From a checkpoint of a small transformer trained on Wikipedia.
Size: width 128, vocabulary 2048.
Architecture: learned positions, biases on query, key and value.
Training: a variant of Adam for these matrices, 153M tokens, 6392 steps.
Each number is 50 + 15 x the weight over its row's rms, rounded and kept within 0 to 99. Layers, rows and columns count from 0. The size before them is the row's rms in percent of the matrix's.

# down: layer 3 MLP down (transposed), 512x128, rms 0.0799, rows 41-67, columns 0-127
# up: layer 3 MLP up, 512x128, rms 0.117, rows 42-68, columns 0-127
down41 104:46 51 38 75 57 60 57 24 58 42 52 32 66 41 42 50 49 48 43 48 55 64 60 76 42 84 62 62 64 62 80 55 41 60 32 45 46 47 83 38 06 35 56 75 42 67 40 19 69 48 44 29 54 52 52 50 36 36 48 53 61 41 33 71 49 86 45 32 91 62 44 47 39 64 48 20 44 30 38 40 41 42 44 64 53 46 33 32 52 50 82 16 33 28 39 66 70 51 50 63 63 54 37 49 72 65 46 69 40 60 44 54 51 42 46 55 55 50 20 50 28 47 42 65 68 57 63 44
up42 105:57 66 73 49 39 36 51 77 32 37 49 36 45 41 51 51 73 67 44 36 56 68 65 64 64 67 51 65 56 44 31 70 34 24 40 31 21 41 62 16 32 55 37 47 30 41 62 49 45 48 52 46 48 52 81 56 74 57 61 37 43 57 89 52 47 36 63 41 74 28 71 79 39 36 33 42 49 54 61 33 44 45 37 59 45 44 73 39 22 68 55 74 51 54 26 63 64 54 40 60 44 64 75 22 49 30 62 45 44 40 46 48 27 35 59 20 39 54 37 34 57 69 56 36 25 41 68 36
down42 113:49 54 40 61 76 46 66 46 46 87 62 17 80 67 27 80 59 57 70 45 78 62 49 60 74 36 40 33 65 29 50 55 34 15 73 25 52 61 62 66 40 43 46 31 38 33 43 29 39 58 81 67 52 72 48 54 57 56 51 73 49 47 53 34 44 43 22 56 49 28 64 48 37 61 48 52 43 64 40 36 50 64 47 56 29 57 64 52 28 82 65 51 20 70 48 26 43 68 36 47 37 56 68 61 55 22 52 65 57 30 46 62 50 51 41 41 67 41 39 45 57 56 43 32 34 36 49 36
up43 089:33 36 26 66 44 53 41 72 55 55 33 47 49 50 66 63 34 53 49 63 56 57 31 46 44 51 48 49 74 65 73 53 49 52 69 58 42 30 91 63 79 39 13 22 50 31 47 41 38 86 49 42 76 53 38 53 54 26 58 48 60 55 37 41 48 57 46 64 54 47 53 11 63 65 42 35 60 52 35 82 60 76 57 49 53 64 28 64 74 26 61 60 51 46 56 72 54 62 67 42 36 21 42 67 39 68 50 42 27 30 49 65 68 24 47 58 35 53 47 32 71 64 43 66 48 62 34 60
down43 097:49 59 53 12 61 40 59 40 56 36 88 61 17 55 30 28 41 62 62 44 34 43 58 53 46 45 39 59 30 25 29 75 69 50 63 44 56 54 31 67 63 76 48 74 35 69 63 59 46 33 57 37 38 39 59 45 33 51 43 65 51 34 74 47 48 34 72 54 25 54 44 45 64 59 58 56 69 49 58 56 70 35 51 62 67 58 44 36 06 65 49 23 52 55 33 37 37 45 27 52 57 85 73 54 32 58 41 36 61 32 46 36 59 63 62 20 60 72 43 67 69 64 57 45 42 36 62 49
up44 084:56 51 27 59 33 45 76 38 22 34 47 37 58 37 29 58 54 58 34 39 45 39 64 73 45 54 45 44 61 05 66 41 19 60 72 49 56 38 71 55 59 45 47 65 48 51 27 97 34 44 43 44 57 51 58 57 47 60 44 59 36 58 38 46 42 54 58 70 42 53 56 59 58 32 43 45 44 54 60 34 29 72 65 72 29 28 66 66 45 21 89 37 44 37 28 42 39 50 49 35 27 62 56 46 50 52 80 53 43 54 63 29 54 50 40 41 49 55 30 13 32 72 67 50 69 72 59 54
down44 081:72 26 38 32 62 62 21 47 52 33 46 60 01 19 46 57 36 43 72 87 55 55 81 76 47 75 55 42 54 37 40 63 36 35 51 18 49 45 47 36 50 37 41 52 42 39 45 65 32 41 64 35 52 42 40 78 50 59 52 59 41 60 38 53 53 41 65 56 24 37 52 30 46 41 63 45 50 38 68 50 58 44 49 22 27 65 47 58 50 65 35 67 42 63 65 80 78 60 50 58 50 30 36 63 69 63 60 77 40 53 78 32 60 50 34 60 42 41 53 60 63 67 58 38 52 59 76 60
up45 112:29 62 59 47 56 49 49 34 68 61 44 57 39 46 21 77 47 62 03 60 43 67 48 57 30 43 38 60 74 49 63 46 46 45 56 46 43 38 57 35 54 17 35 61 41 70 60 67 26 63 33 57 43 51 31 51 72 19 32 42 38 29 62 50 44 42 62 84 48 57 56 40 42 46 45 62 37 68 51 53 57 77 22 63 45 62 50 49 70 75 40 61 47 34 55 30 65 47 54 49 56 35 32 25 51 73 65 45 45 43 24 73 58 61 45 49 67 98 52 31 36 29 47 59 52 44 28 40
down45 110:36 49 51 51 83 46 38 50 38 52 37 51 66 31 62 72 54 77 31 43 47 30 66 65 34 64 29 35 64 39 27 49 58 35 32 52 67 27 73 53 47 35 74 66 67 44 72 53 57 37 56 59 50 42 54 47 94 49 41 21 47 32 53 48 43 58 65 45 48 54 56 73 31 50 37 51 22 52 74 48 71 64 58 48 52 47 52 43 75 51 82 19 56 53 29 56 41 40 34 38 36 50 33 64 54 46 66 35 58 83 51 50 61 61 49 82 35 33 64 57 33 62 44 69 49 68 11 44
up46 092:25 49 66 45 39 60 43 66 69 56 44 39 42 26 55 20 50 71 60 59 69 35 56 26 71 49 88 28 13 76 47 43 51 63 23 45 48 43 58 42 49 46 60 42 52 50 45 37 78 65 40 42 69 47 49 51 35 35 50 47 41 31 86 54 56 68 46 45 56 28 40 60 53 44 49 19 52 57 45 56 34 45 63 61 58 55 62 54 49 49 10 59 33 35 76 54 68 37 23 42 42 61 40 49 57 75 25 53 54 56 43 66 51 24 52 28 32 74 36 38 82 54 38 54 41 63 22 55
down46 065:69 59 35 32 25 42 44 80 61 71 59 61 62 62 74 42 49 52 45 25 61 69 54 40 29 51 68 64 56 54 31 55 48 50 57 46 52 65 52 46 32 39 43 30 42 53 57 62 41 59 51 72 50 39 38 55 51 27 66 37 34 46 47 60 64 74 42 68 11 38 72 53 67 79 58 59 40 58 43 38 47 53 35 64 42 54 50 47 46 55 47 72 43 66 50 31 13 43 04 56 36 79 61 16 18 42 46 54 57 46 65 46 57 44 47 86 53 64 60 52 63 48 64 51 27 27 25 63
up47 087:35 39 59 43 34 37 37 45 50 31 25 53 77 36 50 51 53 76 37 73 53 42 39 58 61 68 39 44 42 66 63 45 22 35 45 48 28 46 42 23 50 36 60 57 33 36 39 31 56 59 50 52 49 35 49 55 44 38 73 26 48 44 35 52 48 39 46 44 73 41 90 19 51 37 54 18 29 51 74 57 64 56 35 97 48 48 51 69 36 32 44 62 39 71 38 48 60 56 43 55 55 75 34 35 33 91 77 64 31 48 48 57 66 43 46 59 41 49 46 28 46 15 41 47 39 45 46 63
down47 104:50 39 60 38 00 61 67 38 63 37 62 31 68 51 52 48 60 56 27 80 43 39 61 79 60 67 66 57 58 67 54 63 55 40 47 61 70 45 66 37 61 30 39 42 51 46 32 73 53 53 35 77 45 46 22 41 45 48 69 25 35 47 49 59 51 32 37 72 45 25 75 49 62 45 35 49 52 53 41 61 39 39 35 69 40 46 39 55 65 31 67 72 36 42 21 70 68 58 56 55 31 34 49 30 55 46 44 70 59 50 34 45 79 33 30 50 65 63 63 62 67 30 73 38 46 44 13 57
up48 083:66 38 40 78 53 49 38 56 20 56 55 54 27 41 29 65 84 48 48 78 29 57 40 51 33 54 29 75 62 56 35 37 42 66 55 34 48 57 76 28 42 29 60 50 51 64 49 45 45 61 48 54 89 45 48 54 45 25 36 26 51 38 63 55 51 43 62 51 62 42 77 41 28 52 39 75 67 54 62 54 50 50 48 57 51 58 70 45 57 45 99 31 31 42 53 68 66 55 78 72 29 31 53 69 69 34 60 41 38 43 49 56 38 61 62 58 50 39 51 34 56 63 51 08 41 71 50 43
down48 105:67 53 41 36 18 48 58 76 70 57 27 39 51 80 60 60 40 47 70 22 43 48 79 73 51 31 44 41 57 40 50 64 68 44 56 56 56 37 02 42 48 86 58 54 68 45 44 73 55 38 39 69 33 38 36 33 65 41 52 64 51 46 52 59 49 51 40 45 22 53 25 41 45 45 49 52 51 54 48 36 84 57 53 43 40 50 40 67 65 38 53 30 45 52 75 46 42 37 55 72 51 51 69 49 42 51 24 33 70 50 67 47 64 70 61 39 49 65 57 36 21 32 52 88 51 14 44 65
up49 098:52 32 33 54 60 55 33 51 48 55 62 48 43 59 76 55 57 59 26 67 41 58 52 53 55 61 50 58 56 78 56 29 58 46 59 52 42 68 75 45 53 56 00 19 13 32 54 24 28 62 62 40 63 44 52 34 44 37 93 46 53 47 48 35 38 48 43 79 60 47 54 23 43 66 38 28 43 24 36 64 65 53 58 53 56 48 52 79 76 50 46 37 54 43 30 40 68 38 52 47 32 47 51 69 38 75 36 54 46 26 54 62 65 29 51 58 56 56 66 36 65 50 47 67 67 10 44 46
down49 091:51 47 39 30 90 57 72 16 64 21 70 60 20 41 27 58 40 61 46 47 50 46 69 45 33 62 28 45 64 36 50 45 58 31 54 49 56 57 51 64 54 50 42 73 52 62 47 68 61 39 45 53 67 54 63 47 53 38 46 56 44 52 78 47 51 38 77 63 41 62 52 38 40 39 55 71 58 47 40 35 55 52 56 46 56 41 39 38 11 58 60 68 84 76 63 47 39 42 68 74 36 72 66 41 28 39 36 55 44 15 18 41 35 66 60 39 38 70 52 60 66 55 46 25 40 53 35 13
up50 096:67 75 73 52 27 53 70 01 28 38 50 50 55 38 33 23 70 72 34 46 41 62 87 30 46 48 59 55 51 34 53 53 21 74 51 57 51 38 72 58 49 61 59 52 58 47 33 87 63 52 61 55 45 53 70 32 69 42 78 65 43 56 52 46 44 30 42 48 82 28 47 63 37 51 48 30 41 37 42 52 42 47 38 59 23 33 54 44 48 74 35 57 24 56 39 57 52 68 38 54 24 66 53 37 53 46 41 72 60 42 39 39 57 39 46 59 49 68 38 29 48 18 59 51 53 24 39 42
down50 091:72 43 54 60 63 36 19 56 45 39 61 41 41 50 47 59 69 50 62 40 57 35 63 17 62 43 50 36 91 46 32 78 42 65 37 60 69 83 60 38 34 59 38 50 40 74 34 23 62 70 43 60 42 70 47 71 40 54 69 37 40 48 29 56 38 59 50 76 50 68 65 37 52 53 52 69 33 10 42 58 59 57 35 42 44 56 50 39 45 50 58 51 80 43 34 63 14 63 36 70 58 46 68 50 33 43 43 55 37 39 29 65 42 62 63 37 47 38 81 53 38 26 58 51 33 34 78 38
up51 095:63 62 47 27 50 42 34 34 47 36 63 54 97 60 01 62 60 58 44 66 47 52 68 33 75 34 56 40 41 55 54 61 51 35 47 58 42 38 52 30 76 19 45 36 32 44 58 59 83 39 59 63 58 70 60 65 60 49 66 55 33 68 75 44 53 40 45 62 33 34 33 56 51 41 55 62 40 54 36 52 56 29 47 60 17 67 63 43 29 56 73 55 64 50 30 30 49 43 57 33 34 66 65 35 46 68 45 42 34 41 72 59 28 42 59 58 53 58 58 39 37 35 62 39 42 55 03 59
down51 096:36 83 42 39 45 45 33 36 51 41 43 51 45 35 31 62 49 33 48 45 51 68 37 61 56 79 33 42 61 35 61 69 62 42 55 45 64 33 64 53 27 35 06 45 56 48 69 38 62 54 53 99 46 39 57 53 58 72 49 69 46 44 36 62 53 69 72 48 27 31 34 32 62 68 47 75 75 67 48 53 70 55 59 75 40 71 49 75 10 48 44 55 50 64 55 36 40 31 35 50 24 39 58 61 82 26 46 43 37 41 58 29 47 39 42 53 40 48 56 65 54 26 37 57 32 58 50 46
up52 096:49 59 32 47 38 51 45 34 19 22 58 38 55 45 69 71 36 55 41 34 52 32 55 68 31 74 39 57 84 53 62 22 35 56 72 57 53 32 53 50 55 40 43 72 26 24 46 47 68 35 40 57 40 38 74 40 53 52 83 36 37 79 79 39 46 60 63 69 45 47 53 23 46 65 56 27 31 56 47 44 55 59 38 66 32 72 64 66 36 51 20 81 16 52 50 33 52 62 44 43 29 67 32 35 55 71 40 54 59 66 65 60 39 38 43 39 67 69 42 53 63 66 40 46 46 54 53 67
down52 094:61 68 75 54 75 54 48 44 45 65 52 61 21 44 38 43 32 49 42 56 53 25 42 42 50 77 50 41 54 58 50 48 37 55 20 59 42 86 19 65 40 63 64 49 51 80 42 69 31 33 72 56 54 46 64 36 71 66 44 24 57 76 69 29 47 57 51 56 45 54 40 65 25 44 60 62 66 35 68 40 49 49 71 46 44 41 38 42 58 28 33 22 59 54 43 19 30 20 44 57 45 42 78 52 58 36 58 25 51 72 70 66 63 43 60 55 57 50 36 44 69 26 70 31 49 36 63 26
up53 101:42 63 47 55 30 56 40 49 57 47 72 49 43 60 13 45 37 60 50 53 59 43 65 51 77 38 59 38 49 31 71 59 32 56 34 50 53 60 49 38 57 39 13 52 47 24 43 67 77 61 39 69 43 34 68 48 72 33 51 38 34 65 70 54 51 52 46 47 66 50 74 25 57 41 44 23 57 49 75 52 34 67 37 64 47 45 37 65 59 69 69 71 07 65 22 46 29 26 27 51 26 41 56 38 44 64 41 66 68 59 56 48 59 36 45 31 39 70 63 39 31 15 54 46 42 23 53 29
down53 101:47 53 61 56 58 45 42 47 42 38 54 46 66 52 54 58 50 44 61 23 40 58 75 45 31 65 28 56 57 61 39 32 49 25 38 42 50 62 30 39 60 46 69 44 61 39 61 68 52 44 71 33 33 46 44 45 80 78 33 65 46 37 54 82 52 73 43 50 27 11 49 67 38 46 24 56 42 54 54 55 65 38 59 48 52 65 42 67 28 51 52 60 45 85 55 50 31 30 55 74 45 78 51 49 38 47 64 55 60 52 67 45 63 95 47 26 32 64 03 69 60 69 57 29 36 39 61 43
up54 095:71 55 35 23 53 36 45 39 29 54 61 58 58 42 50 56 70 54 40 62 73 57 48 48 66 33 38 65 36 33 60 59 51 69 33 51 52 32 38 34 64 52 22 27 22 11 26 64 54 37 49 51 68 63 55 46 71 48 69 49 53 54 73 67 61 59 27 39 56 53 37 45 56 48 56 60 50 20 44 35 64 43 39 57 33 79 48 59 59 32 63 63 75 43 46 31 65 61 25 88 58 63 63 43 39 38 60 54 64 31 36 35 55 35 18 68 58 79 15 51 75 52 51 47 53 41 29 43
down54 081:18 60 50 34 71 41 34 75 57 52 92 55 52 66 54 29 45 75 62 61 39 48 39 37 42 61 56 42 52 34 55 23 39 25 75 64 57 61 43 62 44 69 67 54 71 55 76 35 50 80 50 63 62 46 44 38 67 54 22 80 25 31 35 62 60 43 53 85 38 49 44 41 55 42 55 36 56 53 54 59 28 41 53 21 67 52 39 44 53 44 39 60 67 42 27 65 59 32 54 38 56 37 39 53 80 65 39 42 47 71 50 33 57 53 54 39 53 30 86 24 29 65 42 45 42 52 63 32
up55 093:31 44 62 60 43 41 35 56 29 24 40 17 47 22 49 21 55 52 15 81 70 34 54 71 46 44 46 35 48 56 55 48 54 33 37 50 38 53 53 28 46 29 70 58 55 33 38 43 55 50 48 67 50 60 56 68 38 68 38 55 42 54 53 45 40 48 40 73 67 14 53 41 56 38 62 32 21 72 69 47 38 43 28 61 51 51 75 25 64 57 52 60 47 44 51 38 35 79 51 52 64 46 57 14 34 65 74 71 46 54 69 64 65 39 83 82 51 41 43 50 67 51 35 59 26 51 48 71
down55 108:37 18 30 31 53 35 45 47 79 60 35 45 32 26 75 54 46 37 59 12 50 48 66 56 71 27 39 46 49 70 92 49 55 24 57 46 63 32 55 55 38 66 36 50 43 39 81 24 66 55 51 55 51 42 42 37 52 44 39 63 50 53 40 56 51 40 49 52 55 67 46 32 36 68 73 60 73 40 54 53 48 71 60 50 50 50 75 57 47 57 52 26 38 62 53 69 49 44 20 55 42 71 61 33 88 60 43 58 59 25 43 43 76 44 45 40 37 37 73 56 49 92 57 64 56 44 30 38
up56 091:69 34 72 03 39 49 65 27 55 57 45 50 55 31 71 71 56 51 47 37 45 47 75 47 65 50 61 66 57 48 78 28 29 61 52 42 55 23 62 59 64 63 23 46 06 41 51 57 56 40 41 43 50 45 70 59 85 33 56 67 26 42 60 26 64 39 56 42 62 67 71 13 42 55 53 42 49 32 40 67 61 37 40 55 53 59 36 57 55 56 53 70 35 50 38 70 59 32 62 59 72 53 50 32 59 38 77 51 57 52 61 30 34 40 56 50 31 83 53 38 36 61 50 62 48 22 52 43
down56 081:47 32 40 63 57 49 02 48 67 41 67 56 55 37 66 34 21 36 49 30 59 58 17 59 12 49 28 49 47 50 44 27 40 46 49 63 65 80 27 38 48 35 64 48 80 76 55 38 61 29 74 54 55 53 31 53 29 68 47 49 57 70 40 60 48 29 27 49 60 39 66 43 52 37 43 44 48 54 60 64 30 48 56 68 77 41 59 61 38 61 23 53 67 43 62 58 53 39 59 44 40 53 45 58 25 45 67 66 65 51 26 38 78 62 47 29 63 70 41 75 75 60 45 54 49 47 63 67
up57 101:25 61 40 59 44 51 40 64 47 52 60 55 46 27 36 50 47 49 29 47 74 46 59 49 59 48 84 43 33 72 62 33 46 41 72 36 51 56 60 62 69 45 58 41 43 39 66 34 59 63 36 64 67 52 65 50 26 41 53 36 13 42 44 34 49 56 18 51 32 00 77 45 65 61 49 28 43 42 52 67 73 31 65 56 59 34 34 70 35 33 43 52 39 58 69 63 89 33 27 26 64 47 35 55 41 76 60 62 45 50 54 71 70 30 49 54 59 57 44 26 56 68 43 55 73 62 38 46
down57 095:41 34 48 47 52 55 47 42 67 64 19 48 54 68 31 62 40 43 64 33 52 53 52 38 73 32 67 48 22 43 27 39 46 44 57 78 48 69 30 67 51 44 55 54 60 37 52 75 58 58 42 55 23 56 27 64 99 89 70 75 58 27 33 56 64 50 42 66 56 21 52 31 48 55 39 50 62 43 48 52 55 50 46 66 57 45 28 49 54 52 41 28 33 62 57 21 78 32 34 39 50 58 37 07 46 60 37 37 52 53 72 63 46 40 30 55 71 43 40 42 70 67 74 53 54 56 51 56
up58 114:37 76 66 48 55 52 38 66 38 50 36 54 51 46 56 37 48 66 58 61 66 45 65 56 62 53 56 49 64 68 63 22 31 56 74 53 41 25 30 42 43 52 62 59 35 52 32 69 59 49 25 53 72 56 48 60 38 46 63 28 41 60 41 74 53 18 51 39 66 81 58 60 77 23 48 54 24 52 57 51 59 33 17 57 40 38 39 53 10 30 57 34 82 74 41 59 75 37 41 75 54 82 46 38 46 47 74 39 42 63 54 29 27 60 49 32 31 22 44 30 48 55 56 45 59 47 42 53
down58 129:54 79 53 48 52 46 73 44 40 37 34 51 20 42 16 44 80 59 80 59 59 40 52 60 55 42 31 36 73 59 32 37 88 76 58 47 25 31 41 72 46 66 61 45 65 51 44 45 53 72 44 53 52 53 41 48 24 44 46 66 28 58 57 52 46 64 65 47 41 84 48 53 60 50 38 46 29 45 16 49 64 52 24 64 47 37 54 52 63 36 56 51 63 37 68 51 20 69 44 85 49 64 48 68 26 77 51 33 76 61 44 30 56 55 39 32 47 44 64 44 53 61 54 42 81 33 41 51
up59 094:53 32 54 73 31 38 68 58 34 60 44 43 48 54 59 57 44 59 41 30 40 38 49 55 53 53 56 59 67 41 32 54 42 38 86 46 55 48 62 77 65 37 36 40 43 40 35 72 31 37 50 49 66 40 55 59 43 49 67 62 31 62 11 31 46 36 55 43 63 38 70 48 71 55 45 47 51 63 83 36 61 35 38 59 45 46 48 88 29 69 52 38 55 57 68 28 60 40 88 59 50 73 49 72 56 40 76 27 53 54 66 57 47 15 47 55 30 35 30 05 24 68 51 60 35 59 44 45
down59 098:41 38 51 39 52 48 32 62 69 53 65 40 48 63 62 52 45 40 56 86 16 33 56 51 63 50 70 51 53 60 72 61 30 44 07 24 56 74 34 30 51 58 48 33 32 65 49 44 31 47 66 49 33 47 62 59 52 22 55 45 59 38 46 52 57 51 60 48 41 39 43 42 49 60 54 47 33 49 85 32 64 33 39 54 55 78 59 33 34 67 33 80 45 57 58 74 65 49 33 19 65 21 32 50 44 68 63 48 57 59 44 87 41 25 69 54 60 27 39 56 70 67 37 62 46 36 64 73
up60 092:74 68 44 73 52 62 37 65 58 55 59 52 65 55 48 75 66 45 42 44 18 55 51 27 34 64 70 48 49 99 56 65 22 64 44 43 39 42 67 52 49 47 59 26 37 63 29 40 57 72 41 50 57 51 62 77 58 12 35 41 33 33 47 59 51 36 42 58 43 54 50 38 54 50 30 32 65 40 50 52 48 43 44 58 48 66 39 76 58 59 50 36 42 70 50 56 53 48 54 53 37 46 48 66 86 49 75 29 28 66 39 45 37 47 67 52 00 52 54 14 44 48 50 44 31 55 51 62
down60 102:35 56 55 74 36 40 31 80 49 46 58 46 71 75 57 63 40 58 59 00 39 43 57 67 37 46 57 37 56 51 45 58 62 34 76 53 59 54 10 57 62 79 71 18 46 48 80 53 42 55 50 67 36 54 63 55 71 41 33 55 40 27 33 64 51 57 32 37 37 44 39 57 31 52 28 58 61 37 48 47 66 35 44 57 66 50 56 68 49 49 37 36 37 66 40 53 53 42 22 48 36 32 56 61 65 55 56 41 65 78 26 60 43 68 60 46 32 46 77 45 32 60 58 71 52 10 48 63
up61 075:66 49 69 64 37 52 25 43 51 76 64 39 46 35 34 58 60 65 41 38 39 52 55 48 49 43 57 70 54 70 36 61 50 69 73 37 55 22 61 57 57 56 30 54 40 40 45 49 66 52 48 28 68 28 29 48 37 22 70 60 25 39 39 53 55 57 47 55 61 32 44 37 63 62 41 33 68 76 67 55 61 62 41 45 42 27 28 73 32 53 51 45 30 39 77 48 99 65 41 63 70 54 37 64 72 38 57 67 24 52 51 53 59 36 34 57 31 67 57 12 38 44 47 62 35 43 33 62
down61 068:44 62 53 54 41 40 49 31 72 42 30 43 73 58 67 53 67 39 72 38 54 39 59 61 34 26 57 34 50 55 42 48 51 46 44 52 44 62 52 45 46 47 86 34 56 53 48 40 58 70 28 60 45 64 46 47 30 80 30 49 50 29 65 70 33 69 48 47 36 18 33 62 46 37 53 79 43 21 34 25 42 58 88 54 67 46 60 56 57 69 21 65 70 76 69 26 34 36 38 71 79 44 50 24 57 31 47 45 52 48 29 37 43 56 51 53 27 46 52 62 79 66 64 45 29 59 74 51
up62 106:54 50 65 53 54 55 26 60 33 53 42 60 82 70 17 57 75 56 31 42 29 72 34 25 32 54 69 61 50 67 50 64 34 60 45 37 32 62 64 19 31 56 60 34 46 58 52 41 33 39 63 51 50 52 48 78 69 05 53 45 54 25 55 85 44 38 45 50 49 59 51 38 48 43 37 47 69 26 57 50 55 76 19 56 30 66 53 62 50 53 82 28 58 51 63 44 41 46 30 60 42 47 44 67 59 57 73 20 29 71 44 51 55 62 47 40 31 52 73 30 46 52 62 65 52 44 71 48
down62 107:20 42 69 81 60 61 55 53 47 66 55 57 86 68 54 33 51 43 49 56 44 64 58 38 41 56 59 36 36 52 46 74 71 59 46 40 47 52 28 67 55 40 81 32 35 41 65 57 52 45 62 64 49 42 80 46 46 39 50 69 40 36 67 56 44 86 27 40 41 30 33 55 41 54 36 27 75 57 54 53 63 45 42 47 50 26 67 21 55 74 42 21 66 48 34 49 46 49 03 38 57 32 42 77 54 76 56 53 56 71 19 43 34 49 43 44 52 29 73 54 44 67 63 42 45 49 57 31
up63 096:54 25 56 28 46 39 56 23 40 14 54 30 49 29 44 30 79 77 27 53 65 26 57 51 51 40 44 22 60 29 57 39 34 40 36 48 55 39 67 55 32 55 81 70 62 48 55 50 51 49 64 61 52 54 75 69 32 57 22 40 59 52 70 38 42 45 32 56 61 26 65 37 45 15 57 37 57 54 78 27 55 59 44 58 55 55 74 35 59 30 69 55 74 46 46 50 36 49 58 53 56 60 69 35 42 27 67 79 53 24 27 48 29 49 61 54 64 39 55 48 58 66 48 37 34 52 27 72
down63 098:43 72 62 64 98 66 42 35 57 68 23 56 17 09 54 65 54 54 61 61 56 26 39 53 61 62 51 33 55 64 41 60 65 26 52 41 52 24 57 59 37 57 44 45 60 48 63 24 35 29 61 64 18 39 45 46 66 77 44 49 47 49 64 47 54 72 60 44 39 19 57 52 37 72 45 37 81 79 37 64 45 54 48 51 46 64 45 23 44 50 19 39 57 56 48 35 51 57 70 59 41 47 69 39 48 28 67 53 55 45 36 36 40 47 68 36 50 40 46 50 43 75 81 50 47 63 27 48
up64 099:44 60 85 42 26 52 60 45 71 80 28 57 40 55 53 51 46 65 54 34 60 48 35 70 54 65 39 64 41 60 76 51 46 39 40 34 33 58 28 33 69 60 63 41 35 42 44 34 50 39 61 34 48 52 41 47 87 29 61 58 41 50 25 74 42 30 46 66 46 58 73 40 53 33 59 42 36 55 52 78 65 33 51 55 68 62 32 57 60 48 41 52 29 35 37 32 51 20 57 46 66 44 68 49 40 66 78 25 47 55 22 52 54 20 51 51 24 59 88 35 36 45 45 71 52 25 68 65
down64 108:35 99 94 35 56 48 43 52 52 40 48 55 61 66 44 73 43 53 58 37 39 64 55 75 36 53 19 88 19 42 16 55 49 22 30 42 35 57 72 38 50 40 50 30 43 72 59 77 48 29 62 57 50 27 56 53 76 31 45 45 32 66 43 37 44 53 72 40 56 57 30 24 59 53 73 61 62 51 57 49 57 24 46 55 52 55 42 73 33 55 49 52 49 39 50 61 39 76 55 71 50 57 59 51 37 41 65 47 44 66 24 42 62 71 39 34 41 53 50 51 45 62 47 43 70 56 43 36
up65 099:52 47 37 66 57 56 66 46 48 76 31 53 64 36 38 63 62 49 00 49 60 41 22 40 52 47 63 42 45 31 60 32 47 46 49 35 53 87 77 53 40 27 44 39 16 37 29 39 27 53 51 36 36 47 62 51 50 33 51 64 43 44 73 52 54 53 23 79 44 61 68 67 49 49 34 54 56 25 54 48 49 50 71 56 58 38 33 62 59 43 60 52 43 42 34 32 60 48 64 61 43 40 49 49 38 44 54 72 57 57 44 75 48 50 37 17 52 91 33 41 66 83 53 52 45 43 41 86
down65 085:52 32 38 33 59 56 57 48 54 43 41 35 64 56 40 20 69 62 89 30 46 63 63 34 67 38 27 28 51 65 34 44 74 38 19 63 55 34 30 45 42 39 59 80 62 43 59 50 54 45 48 36 64 46 43 53 75 62 48 70 45 51 78 33 60 50 53 66 47 52 47 47 66 55 54 73 49 46 58 35 47 56 54 41 58 37 80 27 42 77 36 19 87 43 41 61 19 58 47 31 60 24 75 18 89 58 40 47 50 41 41 62 60 36 57 51 50 50 73 52 31 42 36 60 45 62 52 51
up66 101:49 62 70 44 50 61 65 49 36 64 36 48 77 29 56 62 60 67 28 46 50 48 63 65 25 46 63 71 69 44 53 38 45 85 69 39 45 29 76 24 29 80 62 46 21 44 40 75 28 57 59 19 55 49 63 58 37 48 75 55 41 44 39 39 57 22 53 67 64 30 43 59 60 49 35 61 24 37 49 69 29 57 37 51 30 39 32 33 56 51 85 58 63 31 61 40 66 34 58 79 64 61 41 40 52 41 58 34 44 75 72 33 45 61 38 57 61 49 54 39 18 45 56 41 48 42 60 61
down66 079:43 71 69 32 34 37 48 60 64 29 40 56 08 40 35 08 37 48 41 46 47 39 35 69 30 53 31 49 35 62 68 39 58 47 30 57 50 67 70 51 44 44 33 38 70 54 49 95 40 51 64 35 68 50 58 22 44 18 73 68 33 76 73 36 55 51 40 61 57 38 40 39 58 71 51 54 86 63 75 23 34 48 37 57 66 53 44 53 56 54 49 28 53 51 61 52 40 40 51 50 59 38 47 63 46 62 37 72 64 46 44 46 53 42 46 41 52 76 62 58 88 71 52 61 40 50 41 44
up67 100:50 15 41 53 29 45 48 51 11 44 28 52 82 17 74 52 38 52 17 44 27 64 55 40 43 64 22 40 48 45 35 24 48 33 54 40 45 46 51 67 47 57 51 49 46 43 45 60 36 54 58 42 38 46 71 55 50 66 51 50 59 47 38 46 55 59 44 47 88 33 58 37 57 24 25 61 46 50 51 52 59 38 63 68 45 37 76 71 51 37 47 40 39 40 41 58 50 66 58 52 36 69 47 61 65 74 89 51 14 66 84 51 27 73 56 38 59 57 14 47 58 41 52 49 39 52 70 57
down67 096:66 48 47 48 53 45 68 51 24 42 36 54 80 66 32 42 64 54 37 70 53 43 40 19 35 48 60 25 31 52 46 55 62 50 59 48 47 68 73 57 68 56 79 69 57 46 40 60 60 68 45 69 56 38 57 39 17 59 31 40 56 70 34 24 53 42 34 33 66 15 31 58 43 52 42 64 45 33 68 32 44 38 57 61 77 60 38 37 62 57 49 61 72 30 74 79 65 44 34 51 55 33 32 40 57 58 90 46 20 49 61 59 80 62 41 64 60 76 34 45 54 42 56 37 37 34 56 39
up68 082:76 66 76 38 40 45 35 63 45 39 93 32 62 33 59 49 41 55 59 63 43 35 60 14 44 55 88 40 47 45 63 29 26 69 52 68 39 63 76 65 72 42 43 53 21 44 44 54 51 47 33 51 48 58 57 68 46 55 39 52 32 50 97 48 56 39 59 45 57 65 54 57 52 20 35 54 53 48 35 44 43 46 56 58 56 28 34 53 26 67 66 51 54 47 16 61 42 60 45 49 48 50 66 45 47 55 26 67 69 56 55 27 48 65 40 46 58 60 35 41 33 04 54 44 37 32 44 68